config.toml
n_head = 4
norm = "layernorm"
attn_scale = 0.0884
lr_mult_qkv = 0.5
warmup_steps = 388
decay_fraction = 0.709
batch_tokens = [32768, 65536, 98304]
Each number is 500 + 50 x the weight over its row's rms, rounded and kept within 0 to 999. Layers, rows and columns count from 0. Numbers have three digits each. The size before them is the row's rms in percent of the matrix's.

# layer 2 attention key, 512x512, rms 0.00734, rows 155-209, columns 0-127
122:489532523500418484540480440559504487496469506411508542499462448534525499515472545462493540493472408597473550505505507336522529574590474457618508498483476587542540436447543506554524628386563467510509370423596547520447438525458527474568521540501449488520501490538495559553501510464421483512559537530578477490562612464501425503490441408474429538453470480521521452568556490484447525559472
082:482480481493563616389493462488489406476536494462592562523505510536472453470541529494532404415460493426518665453520469478434473564547521536428437497554474525463524472506428427501436497508515515429554469514426451455604497580451411578517506586534629478489493455394613466511513478513564547476496508485496515493331559491513511524524582561444430422446422507536543481502470525503469603476459
107:496507587488456492590452420448506532524547477432476522535519476492495510510599490526527514518480453587439529531481501435433482517580420475653619542460468552601538466466490551495521524486576488493461472427534551456437469455437508492498528469528471559500508444416490485490600474568450443530537533424494450492572555476430534484409482466456542472503516460338505538537551495504501522561473
084:546644420418492441415493472515486514497494482465574506557446569533529611418378488509497448443406484483538563531387505601491423509484550496503501478497544442614449421510530484503492446544561505458473535476546489497533513561609491579456446412628535551583539506363437485535498448483533453498500512488468410462474514393549376473446541530553553468543456461541484494577466479519543556490509
121:430476455405538446503422465488566521405602471499501610567430523492536500548549459523521454471561535508594439555546548525410508480472396504559463473473643515437548492549438438485439499489501532550580513523435410517526514448494605494509466482539471495485473509474459516516458495609490476491475411532552557417518483520536493437572539450536443515522477548366410561529455369503486502414472
083:480542556510468505577425529465564578522516494538516538474537503447465495526362557469558503571543587580491481527488515587559579543522429587589499497462460416516507525413457392461482462437547473533519519562487588527442454415485518486521541406497549577520463447514497391539522433501487508494611464516525528463517489465520423563436449460589453484426520427510487567490537443419532493485623
081:550468546608498472531515520561538488468474535445504442514497519529495461526518451584492547463459547426530508506610484445556522533567418501487598505444560465585433512505493544508501472477497522428449488547488457494436528521520448443494530476410507452470505541550559457494466512505476427524572481399462517457530472480444526552483474431441545622536511418558541559524533533489516442558486
112:551526554520413501557482513501625481458453469518461477524534523405466511486539503566524552486558499491492478479492473436493494503592441491547471548407481614549546545451506501561559460413470496450525438523449555520420460489507538432515580471541470496530424451492421510493580499523428455481603401437467519446551556451469414453487380404496523483446595528426480550470535541412412600527555
086:490508601417436576569498476508497511433437451401475442550501496460495536490481434521456548578505450469527334496423522457488512541493403506463496529460448528497517455446514506508479593514580444467439462430561533550407443489476556438425529459570578492550531482465457531453515573607467533464536485500553467525539524559544438476438391431440468469515495469502376545537577482514430644525555
088:557475459474552526500467595509416428524468512493438491420487548513536490435438498550480448482536535473490475573484504644485461492506587552416487524538519577463488455541530535438536449512473459494452535549456496528608546513499512444478435620462533481548480533479621463498497428451501488500455544562490463496418520507472518499508501579457505489610447551569483558536483496528465407499443
078:447446411452520464530521517500433489475525534434498440468560459570539460501571609494482486429419535473526590457431506532540398494444524545465469467514495486467500429537517549432507518597504598513425393552498551512516570468518455594495496540483491377497447510549540571499440507516521413518460550463511496503461540488499532469461587482552536452554563509556600493435493477483519485445468
095:449533425518552437495500484514395456492546563423555530524428432541582456552519490460449424522558553528495533446491537565489482456481540555497506516577472459450508515550446433433433564571504491570458507449495434498560528534421531527557386515522494506378534562590545552536438508537513499564470504518493442466446460504567563548524565550477509577517493515416488486531452478476527524520522
089:428391431551536500550524533568476411622501472555582470538473442560491484494449455626514425432496596493508567488440510470543540456473552588497531476493449480483505508620526554426480564595498504461419457530449518430536520499496443535585503572428603473538539492510616505522476464452528517412494458543530461579445497518570497552554507541501419441495420535508466476500488551546594499533476
082:605537474525470503497473527580526501501492490580570465477529468545570440569512523531613454428594499519469568405496554413532619552475514424451454550479456428533460542490503514530582477598624411504436460503541480464516505522535499551479528534548489490385496459430511528602492541465504519466517510465490494547525590500531511524485500616472478398571447391555539608493481506550504507474531
090:490468547381458502491473462477537549460521500475510508582421558405449509590517418396504487516519496518432449544504541389471397452519376416528537470467578519596498490478510494558447496394536588558592555455502482440489418501459502465444568453519491541512480429493468481393539521610424412451464404546543557403454506580502474427523416509522475451470463494461407513496537511462435572522549
084:531481563516459538526496476456545500456532480418519517483599499364468398497448464546474538520562475556545497536539467494559490588494448474622489540474528520534492545409532505513491503425533539528610455433595594544449413444485502455494498438557482476582510475498484520440567499548505493511562391518508530456494367436577485459485460444524462436416531499579461469441524462472454566531577
088:516471446502534432447544632459457417481425441455530549511479604453576547587417530509501479432478582432595529476493399462426630459429553522426425525575500503429453448539482475446515487465428552489516494529387431466556562481497432466514449514511563427540529500559542533478386512473493611462411521541445534500508509548489527496515528489469502559586517580536615482591478505490542490525485
089:504549460536505509513526565442421503546491478594525506555371569517573485431492498509465380419531476423430603539504530443636526559494551577469536520435456534492464554533522565487499452617512537443386519575459577489599505521497517462515406491448472483485561536362531520473427456439487428501467560497477468429561579448567504483536514537554516465658472529447614492446498581549522474486482
087:517495509445486514539473575601492424562455535600362358488480523527511461531462472550485529446545474396485466547558479571542524418486572525415545409514465494532523463554570590461589425497454563554570419595495453411529577566538584502506477496460562416449547499626545564472505431542512475481508512478461529506429389464580511513498489575520495534442561403437486517483522501545457469483504
082:528516502449486470497449526474527533497461443344515449525557428536507488502473505468496480489496530509466386445501514518449449501562462592576542540402492438485503694523374407481505460529527498518541551486508569505528482501494575490532532446486525559486482542508399546489442556554483561635476443510477456508489580509532479527509442431551506510496543503516499450556517456445516554577453
083:604527538517501473508476484508567510499440452578531505549587498509522597454500459468501553550570440517474489457513568551525426478610463523434572535520555509533450509489441538575502578406513509490483546438484510494439450499544428470464477446454407562461532486465442527526517481562430518455503549650538418467528543585427462509517481387637484534553513468565494538393525525497456528444489
081:449455451532614516487500452509516518503533521590493416416583517493515578467507449502480531582581491532495410475494524524513524451500536536463555459556431557419439344405494442576495545519423500502459559427549549420492544507579461451482462477520527451506537541518482515504624466547407487474439502492596552505476532520535498424582559599462539515524486528539500452470484485486509572578456
078:379547567554480471488492516452536433444500459380540443438410512525536470459408434503517409565494484448378661522434508479568481554563498462546409531555493488522457469510470387463580488483428497491554549447449551425430445478529457530539506535476442624469578554557432462494463596490569527452546500504499369471537497512440528489526585558460495468439498540511505452383419445515497531464464
077:492522453504491458454457519608538522422587485621507518512547458521547475509512455491505455377509470440447454549533470471515440537464540613507529454495442510480584524550449512508535508514505394477402495447488577474406550484534544445558529554490515560466567561519464494448441472517518486513475541450573539520506488511545456518504506472469476624506587500438607491521531605538489501523470
086:492492553519503438490524430496531420534498547453470558497378417408592499574579532529500510538431415511440461472495512500559576469546489493522428526557476472552483439461576501441440592483541544490547518538449440518489437497413593522534507544608413500459471520587539497562460495544483502599517434489561470533475484493539472506582528431593519465574436522543472547552395496502526500497449
093:530534559491471505519500427528579491403540584537482527513591559473467457441531423509522553561479457632433495557495500447503444486525408489568462495481494572550450453442514537536469531405573476525519503425540572537405503500484494514502551440499427494477520444460483496483612482574417410440516429526576561506573549473519465445504375448514512444474507472446502482456596551458500645472434
084:473581407514444493452450510523513479537528518514491464521395512432501533478478437495442505342534472452512507486545531463461452450497532476486465364458399524487621604482475562456488480520474447496466559528428482492413495554414507546447485529465507483524515482443571473549510558504441472562455535574502557483491544533441489447501444555463455460497572517566432472437556484468554463503490
085:517548507456528477463520519474498545546472381538543437504505400511502577510483465420504479417585504530580477480565501588497357562507455472604545558509591562480549532513594393499547477494521525502480558449396527501570510523523479499517466496610441527538536490498489493554536513461434538525496548495483471471497403513456591439552547490465486527475480461508410511579541459465524437473468
078:520476475488464488536526483536601530618483439506544486572491502484480590440548395404490440515499415550536406535445516465542500578571417490555413480451447555503566581461467580493523500511507512458504588464576464495465539553534455599578618418451535519471485482464455401463657464579449537484456463529510576518515468591422401453507425424537431411517493456522482445493529496527540509545472
112:524531578434491559573442375487518465384568498491516519570471573405473469542560503475532510473521541614545513457541498480482512506521364442583389472395563580574514440446532470498581454505546479504586510486503532507452425488471520465475555478492489559541476440429404458461537476568446484461425452458507537454525539512360408436447492413540538491507560549410464506473555448394459637475494
080:497504463469479546521487526483508501531491594529511399556429497548502463543529448474484463435492426450447479432524511421572419444542457509431453524465473538451516540522575406502556470491423530563433434510509421405578472402476443417669487507456516461545557492443566507505609490563481501510536450494506539572464502431489566472488474539439483521498429464610560547451518494529457485496466
087:502512521386465526451483526508480454489595472343485520576512508459483636519463451483473513544352483453398480554495540472532547551462469574585400463428465472487488557458554495491506523473549452523541504474595492364499543512436488466421566518569532507514572398551505447515454500419430511542557509490472499489527448508516411429558452486389490463424575431444399525532483493543481580511483
094:468406440509515458485498567561487565595520529511564461488546485506578436462493476521502511368474510414501524460505472493516477514447564526502396521507400466488492567565509428418582473559415500510431513579489469475606550469529492511451438579539518412479551538524560526475449421478477518492425537521441550532500551502507548484601533506516488508507472556577540530474478569523490516534494
089:462522525487437496610466454503577547509502444593472508532618520486493568503528508502549565405512483501423415521514544450495502529570429508549529495499531517495589438477461445517476541479589449536560519438459534510539494562438461509573473572565538593501477431603451495497567520544517496494530509499502523510564511518348445476482470464488458561502482340487498476565522469429443499520352
096:540591589514398482497568477525597546481465540583431461616526526413407553497493481525459532491554398476493585466523397492415543506579408384446475584506439535548554553468458513574546481510509504464523459536479515497434477550539504469431564434482494555586547433440514506544501462506426473490626483351446510436560521404409471456443418406523507476485553536424504593520538510427464608513572
085:488409417502599534428541571458465451513425479428502447527472564635467429514517483503463416376513532469569479491461510539490575478445551534507537540597405567452499570531539402486502478512423538525520519506461539388588471533472510528541455562589588412546470491489515577505481476471479482529517563474446548630439538526530639518565540568501453567659416553591494527536508483448513549518392
102:463417495418549479468415462402571500406547474509533512490503540519498458562492424530534486485501546590507474550457495463434442444536400504463463440508529589420473529540473444462486482503448532586598550528414453524566476427548615546561468530546426521565418511511515534543501469651421480477454462504548464471550530497497542487500501431521472509609535539407451607510497465423480520481534
078:527488541485514467487546452474476530532532460452452612497544406464463585591442561509490555508505485560508521444513458472422530530518479512560567609427472472558467519537618526495567514498585428547553508437491596536536451568632594518517474525570390496486443502506463518500494573525455471437504498512545460465487472441518464438466450493605466567447544480497489456538499460525498462499470
086:482543441503487520455551569534497396548519499514458360420422483520521596444498621553492468421529523495541493498519444514498527519451518530463458464483486437484462473530502504507486472584506444535319519593491433468542606546510538533528495583542529457424522521527475530491531486395566564563464489530482422493505461529534464478483514543484470543406552528532566521544462567512450482483558
119:399524466501543418472480552500350451545516557445522514496461474560553533462501425517503432524465513468502560549552569473509472441482596569496495491616492388463431442463508526403404471544537459579488511483468418504591511443494500472496429549566423458469517525544560475544462455510577521522431533519516457500392400479569613518533573478577461541546491485504445451571419438558540467595514
079:488515501429496531425433439495539525465530460546446525520528459450496480539560531527477570586581441633555429461493493532463442461515485526510510554469569512504470400514478458546412523466511483482484540414584481454537541478502462553458498506480476576448502459493373546465576525591526476484446413533525542506534522540484562504460417450491455451516524480556502534550518401474524567483495
083:546485623417459482471532369492522555522569437446471516503551525451528514535693490506480596627541497594468506420517565495522447485533438497586537538437548576506519576453481523523507554438566555498588530451525541532446406466476516455448532408545440477427505514585466545441596533504453462437482535458560581524590426497519419477429478497546514467464578405493508540593519485525448564462441
106:523451506368473507515437507449474514393493484524563543546495589453500524467593411507602441486504495505495497543497559498484512368470418520524476462527540476414535516543508439425458447473509572553556586557472478568497499486482612532503497528588449518414406582524539450589447523624494476467461470524567529510491529546482514470495570487553446523578553503468429590454507443486426511482585
079:500445421561604461617463472532533517549515545547487491523515539564526520411583479582423514565503514478372515494568451445452387522583450432555547508554459472526497538438411455495446433523452507496536510440453468504480497476580533458513530481639571527453492615439528459537632612495445538498538522513515527465517517547427471547524515470514421439503481504507488521504467482494515518431515
084:478518489549509550503502517532538460515538571567545507475409510470526501563461544566534494507519502541573530503432519548632534359463477494601498475446467509475453558472478462523463456496549518509473532554452500420553475517464407550495532316365593539576552511613560450487485396544560500426549546587467392532512507471498570484552481537477533576458523476605595493596430516544487444492507
088:568490440465518569495432491581548493497551520486530463512573494527555420469611481470523492488476489434585503428545565652510551455439468487408510484502497460477533490614572491515533404539520599461391523553484468527529468522514494468429527590465535509426500538394509504502538477458613505558437509405498536499500454440501500560541513648527463454617499553486549525483453522523532440480451
079:456496543497503514555512537544401417436495487505559589390447427548514412472363496578450549401479515452464614509521538520526508484542512517485437493503530515458502525497564620519463556565444453480463420547463458498506508587474454443549508497433542436557548477565570496469388459435478512519463496481472562504459544477511544481415590535554459541543477520581572518481470445493474476514431
086:541474538423425514472431494470583566567506494446438484497466532496456500533616533477540513652521507532587555438550457466419560576512487462575548564513490476546475536469487546536534562474624499524529454435592508526512548566535517477566506485521486503540519533600407474495500462548590416474509485472486495472508472456478487483416416471492500417488558563518580441573485521512501523453511
096:536426374493653557488505539567492517437434546554464472460510453600556507571581539487454458532583529403541460501468505522514527437464545488393478471452468456445477517521512490477493463528449453507459513516517453501590511492512577499527415555441490394485526487537498480457482500510586522508521427484562521581455473515527502502548544578466412547523546561518574571452500563544454506488488
100:432452454579588474447531594545401452510481513503512475479524518549517504439536482502515424555489537389516489524449525611436514401446595530506482566605587448431427488607477504465461529528463512528460542532557438504576564527550497483471447523498485384418509573509550493468427498466549522499454561555430453506458499497545559495568532485533491487448404484585414484512446532497497449494521
094:476456457521565435454491472571501565499539442594543514447566430475514499419496533537475411472451505417502563512526522552506468470387486596444506449500447537409541548545476447554536485561455414480446513560405549504552633483483494533519414570498529469494449530508512534481406502469548491545399513488474520488479543526538514587492547535474552470568487594552584491467467572520496480514503
080:463483498392567471523490406520587505506525441376441408422546515477554530477523462463429464598522514533587515517506501402573473495539501415424621415478448461443494506468514492498527432524627567493612435355412528486537437502488488497473519556572506503520491472491466529593551571548455457505557501539488520541514489506503560512570553455427583479498600491599502496513454464507540465398521
079:495600491530535543540452559455521556491451532425575485422454497493535539428474526514487491465466459447427569501539442439469500529508567552526444520457478548438515617430476415467474512494460513468513521606511474458461473451549441466429490562522544532399472549457487473518409515494586579524572559547440495483470523549540494491532548489529512407469516575506529519464504488527509517434566
088:563462476501597527519473562567446453510501485517543489490443578583510456506470472635462468452467583507445479489486467471559537535424572543484541487580451410385584507572428533464467516530405469460462521507491479469559530474486442556559442532436507478510527522556581500543367437408568581533522589495483471450516473493519529569552604496456504590509482469511627403504422503542451403405564
082:516565498502501525497448460497498522482503523544456447505525485588515511447540542580484566466524494438509552446502490530571559617480496471491498569542531474548553463462552567491546424514555467464518474563517502496477619496592532482432449521337502561563484464523515521552583414515493506492556476437467513487524512413530486497461543406461490487431415536509595564432470619556526493509518
# layer 2 attention query, 512x512, rms 0.00723, rows 156-209, columns 0-127
073:438572396462546550417468521435405548495485484470461510456442385446457418495454479437591490532450565534482392459548501481509546525472515519505530465531566507506537467551505548521440611572511483529410531541502543470486575521524476573576550421556459513596538488431565428475544577560398426542513489525519492590449492562503574502495516618574500464554463450571530550396437450558510523491417
103:506470500471542498589525505502624507479464447496489500491507510519536499550575416625560456465556579450619514567583456425536532479480426452490447558373517550516507495561478490513573511504493476436576440438508549526554446475485555520558504563533422498475471545482484486505492478564465540495487416465486470439447511495503496402445518386449387555517460648422527490528509541380487529465608
075:492517435426548539486584560567453468506513472401510472508587451463440441469396536395430608548491520508567458557424495503580546535478531562534537550501466480420511563548479518476514443495472531506427446523490571464435477462648444446651503516417521517526547604453518460499404552581543508526458577428508473536528492498502552555542471468483528549444624413504547486480539476548498554474479
117:508495468587565537529512519565345533572407556507447419453473477535506540506475482383364492526525470542493405413382533486499441482551652520479458467581492410545516486485470559543428493458457499436468510490465475505524539507475461511531489497501506521545478445476521471466533514442463494512488518511397506487464453431521508623451489575578561496599486451625501437539483637519511447570463
077:460491489474476387504451489484500485464516459514470501501481514511466530460541642501467444458490492451572430494436491506512433430516549433525388514499549591509426439437516531561547482485518553492526454476437511532563431457463560509522478572537562536538595475524484443425507460501483424470564519538484525434530571454632526479508501447518449536521453467468436591514559463520412438423481
108:473520501372433430542455517456583463408688488487512588573481462494493447493535519524632441455588488505526598601617484511441513521512393470539468462470591558508530498563499479479472485515489548563577499530463516439463498445538567467456513528497467471471490546476486487552508458691455513479458471497603572455495558573464453404472446423452512547529476572396498513536527261478467512517581
118:440485480308504450497468484457506511463651531513488579520460484562535451552534476493644456468517461540543504584540526496467430497463444490543505448514541506479548479510544474488414450489523484634553515518393467499505480508487528484514473553492477499434464545507496495504476490693494502527454517463654548521449488595534520442519527421490486522493496554461447519518426304491436511489528
073:502514463546466512480483475515429433526467435530491532470500516536536545495548470487409532587498498505525472496447508439542524495474410627523646410431502490543552508500493502555590546394504532417560430503514406472533517526499468407519465516480491479490430460464471570468601482524566502462412438592611539496528479443480470482533428474506526512361488465505450525531524478471532486558567
084:495566472554495531483501492610490571586503516525497460505460520477522535482423523366409525620448502533431566540474508518516551593500505453510519529596501481432540490482523477512446474549514503565456580491459487389456577509527441512491480434465558517462481564498487522501470429506477499484525578455524491539579496533458500493566516577399427348446437507591527503446469394463490481370435
072:438491600470443424542478525413460519565514511464495491593463451456498475484532411449495508573469580514515573537454534487559540519551506453581536448536525410433502462515453522513467485538470489589498571473502479557427544446568452374580568481487536584461504591509501368511580403525441543507523463542459486564492587558559459448547542477443488512486575451523584607434508470555429565507478
117:514500487677531464456529529515400524541424525520494474494534500442485497429433476478359530496445478432501435410413477509485454480489597502482516521511461417530518490460511511538546496469454521430454510530578536556523503505494467518469493501451529500596452472472471427474504539329485485469512542468310452502523500434498481594480480621460516471501538457559519492522548667499506508533469
081:490579495483605516466445533476480509479513601490601556508544544568573463516367545507527529553504521566485538503439566616455536553513551422531484497564492546487561521509584515473385572551518541501528480492498585466457569539543454445468552486516536529395474487501476535469481459478451520483494565502515558428520578564434439524541518580442521427524475448579568467456477493483525557494563
091:463451438402461459502509466517560457514571512536571571518557487477522485523498434592636455460452489522578528578623552511448565529456336471570505550463503599533491513491462417557550511567481497507597481493459513498450491446524534521479543477577473510519492596494487476509485490568521519482490484483587549419565530582484486377515515408471527495444535532414517499543501430379400519524618
094:536450546571495564426433560521315495543370496466443442489461457514525568536458462369434453565482501457518463447334516511492537400523595536513496475669562407479504529535491533453382552522518532531439532478447470492457454453521509540509444521514517483583537489512559577471510514418526478486549500490406492586433425547516546610504448594510466486545470503535436499489512612548553438524472
078:493512433506467581463546574428458492527440430466506453468412492521546443502489459465469502573546496474477414464445484469512502456520492534455430478510450494548534480565455518451541592341496538465478345559521476470543494403553510513514469563501490545498500436597509547437559508496526448486491492619492521516440503540573420543398480519488542586484560491477498380592464552562370535563443
085:574468514504562475558566472514478459522482469504504481468485409441481498524435556423464570591471458484451513471441466510551511491458566452520487510607500497414426560430540506505359565505531488574457610434516575413494576589507483459505517435484541495421483529494489512432496447536460486532571533511554456547527497521545490530563472546438445411418437462570530486532537482550487510514408
081:517587448438487592517458483479558537506520570534489527497525492531410436484427452456518494474460513487545512527477525519521489565438592384471514492503484556531527355508561492484496493564475461562520565577515540469394568513398511472465507345593448463457514506517459482475560529531433543544534476499608446538511496536490547416499504485510523496455478488500546497441534480508493538436478
076:468501497464550432499494374454423498503527542486487508479454558552462487485472425371544378485556453528536562510431530535448529472512571458512429477646507447601537524496466535518424517507420531582505562553497508577517538523531495516554541567453462462395524491421576564465476483535486472596459407461551482543540554464473467485571565511528489466466488429437470482458529465471459443531527
071:528593431516539459541475487562521523381553536414522448487443425515596478468565529565555441521445468458490438469513448589474541573517540404495623493450425521616475445482524532519557454533562444511512592519514475496555488481579461573434563543504525493448556401487551525506592510582459509525578557407536470518471509435455499487531450561450415546502467472523452518553510539519537496456425
073:514444412439522518471499596548539543528459494490426509498584508505482524480438495536416529485498539471461483443555506347535473541467470543441449481415508571389438424520486438478548593462464467482494498555510507536573634397480546516553442545554531503488516352538422507499416490567457428483431511469412527438507500512569628505473503476435433467455500538498594383602487484516568464488587
074:522475524508574582450563582513470510539520555549492413472427402443473489492436450426484525459492493539453469494495525492549519493480506505528585456422467527400473476442522493452460497369503540502440481482450554557529391455476483492471514428494617497543524522528476498493479605569465506565461529523529545505404464452445507438522506474424525413435457449495566500529487453554551508478462
075:547481504526482457510534545525520508438514461458523490490593528546460460529505483507438461483515470579516465463549419548607466478394441582526498585414452439494533501544536463488532548529497477484474462514506428514566441547453539548502440475456506441546490564607455445553464495488582576506466422489490516463461438551521523518492506538588531573487496582501443452491451526445532445531459
099:538540462331464468584429479429560481499577514511492509570435488516528474524554453473622404547562526452543493563539486521460500531445435483498449481556552551555432497487482493514415493587532525610490509485471465511499464555517559462534564591622486500488491517482552508551469549556505464507469494489698511482465483632461537445505491488526502473520554497451549530496457394526477553509472
108:497556555622483521522577510537468541486396511565473402491538526488448531444549501470387560557429515473479507457477517497506484456478631481476509500485445439500501530467489449489563461473509541375476489487496554455550514427525486506542560459459592507520454528491511457481539456353463529492543564517333513541482448445519542628476578633507531441446524436556474462431479682495529553495554
097:513441525410445514508484441493535428458489485485530562524516451511486469611534439488565427438469530550591394583499485477499519455479456540497507504515538506541536472511504499552486465440536517538532478471467462479567423463451565548484459580604449428417479485426558473540549506607510507462480393513573474435431490577590474462489577414474498591538447554426549632446517460541501412543541
073:472516432522456497522546548539527473400459439435529505581483489472554481568469460393585496411554462504471517443408497617522502412449414448537492550510561454537406433580548566469493480631548510528468468569432446477530441501531521502471431528540551547443487518450492625480385474519528413495598453580513501429510525513466372460417486600521498431576484505513606562450492500487477540506582
073:447472526498515449508624445486462454528535389388510509483486571459508516540515500516485528462571535564446532426579485499511568482477446554454485590436444463411570486523518461564573446486506461487550403523511467562527409599488530533613559541500536500547489465543477529423457567481521568448465527492518581446452549451422529492424512483479403560426562560533506519462473533432533559514535
075:543494484485330488417521511509536481482488534551486554485456516538506532438437491504465532477608512484468437487448594565460448436616498491519484459531556556472549485528465499515485438479479564465460591387501554511458410515501509412553547519522414495591512554551482560453534536483457511507526536574508603502546516579550520550519417536529496474538554501483478493461495529508439582563505
111:476467475395518486559486469538391500466565505449480504523448496557549527524528460347564400488538499536510482545448497499521427471507544530541474446656590472531521525517466506493369505480530556645439546510458479491512522435476582521499463536535469514537473511442606544521469573638494511531479517578612489485429495597566502520511460481566556454547469506448530565538478399550495464540479
086:497495454491508548474453451487367505535492544475478527516442458541494545462498523420611481594386502458525488588440525521462516467402555470577471530658605520521462523526474552556381481481508492595537478450486474450525492578485500472481558435547480471462496552506574552422569594520476496517603438498556585504572499525554565523493510562453529472559466460537519450524520416410535531470471
074:512471505546494500539497437544591422485454433507614599375543483470519490499621519505469539501562488523534540436515507513452555555559436483510497390432528535534448478590509533521482472518631438445490360521493541558536506534524534548568596561420431537386459487507532504426497457541536432513500428486572377479492519451459470503550414453464520523556513637454485459537494547475524456511492
084:561534511511474514449481520533403508518548554540496432544562545481411536554444470454519510563530515501508565506448469523467489459491456408483530575664523544419450537502510462487453565496450548574462492508498516524416508610495479499504449423410561533481526525389563392513484536518519485558562527431549476559643516438378483513515534603466502455429506485520498497453519481462536516446433
074:439539452530492352442420607447516470464433464642468564427517533406551429548433553587450485483483490541497494475615503483511477516401412596475502482415470457490566470545419522474584467451547477498536514445478428578526440594394510516425515584444509452537460430417455498537575475449512520534481435503439530411489483469585582523509520481490444510578553551483568630440486529412521432529555
114:439517468366469440518505418483584491489539549437497524518497545502569486529473485529684491483530415488527577567547436441474493449470395499524522466511578555547535457508491498488470497561502531638530523567482454468509512448461577481512437538504479533448482533489447485505449484704483498472493465493641555437532548528501480389520455443506470494527526534453548554520486309563522553518491
072:550529548517511560439489481536384455538542592542494629455566457463459493481532515502560514511534514434563516509456585569488453583537593527522430581583520515523495526449553541507421515492504530516386436439442435402513496507533442570581607470457575420504540533537525669436545493553515407660537525501473527500450489554455547516531511542504549576479537481550439435506514373490545535523447
112:511442485624465534490535550526305522531359485569533453497475408475522502513412471377406450504475510525490460443321515497474459508534656520491431512565491414526509497524442500491403501479515499494477512454440507484538538459526545547476505514465522547547532502557555507419502487396559542529559521556462505546487426453551481606533472556495585480493506446527469486491509547560512455462468
080:462449525550459425537569495476532489518440512532498558538571477509522579542512535604491563454568533500486442491599577367536484488462408479441521568331418453501454509511462501467561493443558563463444435463547510517539519498391457495636463577453546549551475460512508479533491513492519497462452467524418514502481552487500474456417522486471421581536483528520444494544491517529484512525555
081:524445498488461582534533441477499488489654576502539505589546481482457483545482480415585453517539550551480523533599532474445592573459413442479515527497549582505467478518569531481435521526471537589493507478479504472496596499553472538579572488538463527450503545465532491541469529557446501470493553495577541511562537589498478420515485452570528401491450525478526464508465383492510550574550
123:522507547662554531472566522504472583614392515524500473448512494462489533448482518446415553489525550476455445379407489478506506487464529483558530547480476449487459482472516524548567512480498555386490559519489455522452484509488437459495433476468531560565543528519533500473498493330487488505549492499328470564503439410501513587494484589502520455519509477520540504464545676512480482479486
072:490416593535446566535576497521516519518542495526545494520649541529493420455293478502483562526487484517444478457452451521430489499445529487529595403454412479534505550467493542502583492473480550531616528480495509468533562527532484568462496551602499473472495414550525561597452472431474473493575442438538476456530447484460484581469559512458371554544537458506591436545483523502595555414471
072:496411495456441435526557556522617498521544470520500473448436446465445496539553518499473485461464560528393514454570469494519494494497500532523411446422472417499419489418481473439581506525539505436521514460443557513538533502393531549450491569570510434527515522618574449471489446469497551449511487459423496489411503526507533461473548471485494550484539455469443491631585567576503460543539
114:501478497588545537463508499509340585548388481479547480473455450509471485458485484399357530513517495516402434444359449514460417477513619513519543548669451396527471513540406553552448539472562512538408518539527502518504544575484522519510482489443505546544499460489500492406489482438563513553506559549381496547415422401483600595477548588591498511562459432563454448459440623593497440464474
071:477446456526512436529464555536585525463482431480501542518482529454439437596493464485516489549416429511531467494530485483596574428496425557493449538329392550498563480521451492401379524494465407484489537481507539516469357574506414412522451510587517447517400448498519539428498504464519568605546469438510523479515538494546485435473442539508473414467480640438530484453525502569477416449564
067:517559458472530618509495487530415456448542491514550461396486430527492488534421479500505504483429561525503462600418425518499600574484626591526473560553544465545514433423535463510383460563426513614589500392466493491455395634520529483451584484421573448511600403487495411448438458561485534502425461489478466552566412502508606458501507547462505428477480521528440529557507450434489511525490
074:555525437401356522478444562520501539495474493463514400511401467582472434456534489422510462490537508602412427557495513454480430541543544388539504452572575484502533444547622523522420491508432530594548499547555503457482476506540518520457613515493548565592489462498540359520565507495498401571508427546544550634490496575452483500499548510515527528511446480513495496411558374462474518519486
073:440564472490508481598483500498614419439522502473510615459520457457501462565559454534456524504436507419486571565558539494412498485531464542468485488415420458377541518524527407471500417577435484532593507599543496543462508505385436517512561433550492547553406493459465533454509447453557476500490483546493667504466461506482518485490507407443523494524524575466522460511464539487493544474561
071:494524403554488441569564459375525491456477408518434513554570493602575454532491521546524424426402487497484439488518505434545480458519440476486530475464460453461596473515465479444505652510522534453569477551515482544601553520535544554496506540574433475518531554618411451461500487436539446445459541474522451511507545470540515403504490471515411474462463423460518461570504494551464585483445
090:505547570506423505472532473496359474536531523477561452466451445539472488525526499342500507560513443503488455463448511565430474456538552462542501508637494546531497511423470516528418482471494526593431516583512518467468519513570539460437561462528537481511516575409546555428473462557468480544541498440526500570581444498486500520516479621562605524539519424578583519492482427503474473530416
108:496527520683572511507510529493549555523409474574513384507573570440431574389449486513376543528434488484506545376522476492520525514488548442489516464462410517486467530469486508518599525533476483372467459458539519543486561560524433436514535571493584492581519481461477508491546446312505469505536503422412479515626551412428501487473466584429436555441529440594446477487539576515547498489481
082:507592533412434476481524453592525496557566541479551430502467505483508453476474459445552550501490489516513503525503532475494490541552543385520449421497502550521514481472479481554495530534427506596600544488481510459435558497467525517385552501529551426459504557550541479494478486433525421558538456490573600579512488538462474531554536444524528499497485423448516567478381450451421509470488
072:501502576530429469475444463553405596562537525535552523473560474582454534560413480396417482512531477490576481500485531603555500496572410502473541525432515555542501595442460500423480526420383421449502519495503526496495556558525410488544418511478493540615477496497653367424500466528482615482512473556481500584524495551600422562526485579496441485493528469484452401535548542549487373428500
067:471483462405593454520552550470446431486541570549454509473485535516514481530580515416526581412492475547513559491478513520519538383417560401405472488488506532461490518458497518498450409548376473557571570515420498511484590518473473515439535574458450478462459540581460464461565424490548520559555493573473592504416509531483555445561517595547583555421527463503437469546446489434535494458555
074:551576496507488557513453455480530510473516599576488467490553480545517569555465531488580534490492416526514549597517419582521508577452481488506393544498470605500426599496550454511493529489462557635511586484521497481474526644439458508436517459500533515511508401515560438453450514507451486466504452380542496564516612508481517431484505607451509433463547511400563505403546471463493486510544
106:497551515436512503507484483470678432446600472510497554514483486524549446502489575595639509437479476467505499575612514428525542498532314486583477465417538572523497570527522493477528448561497481532540502497478504535479447540513556499465448480513515520439403528453451565525458503658469449491474476504668501424583548550510530427543490351477468515477550542425528467478529377475496586488534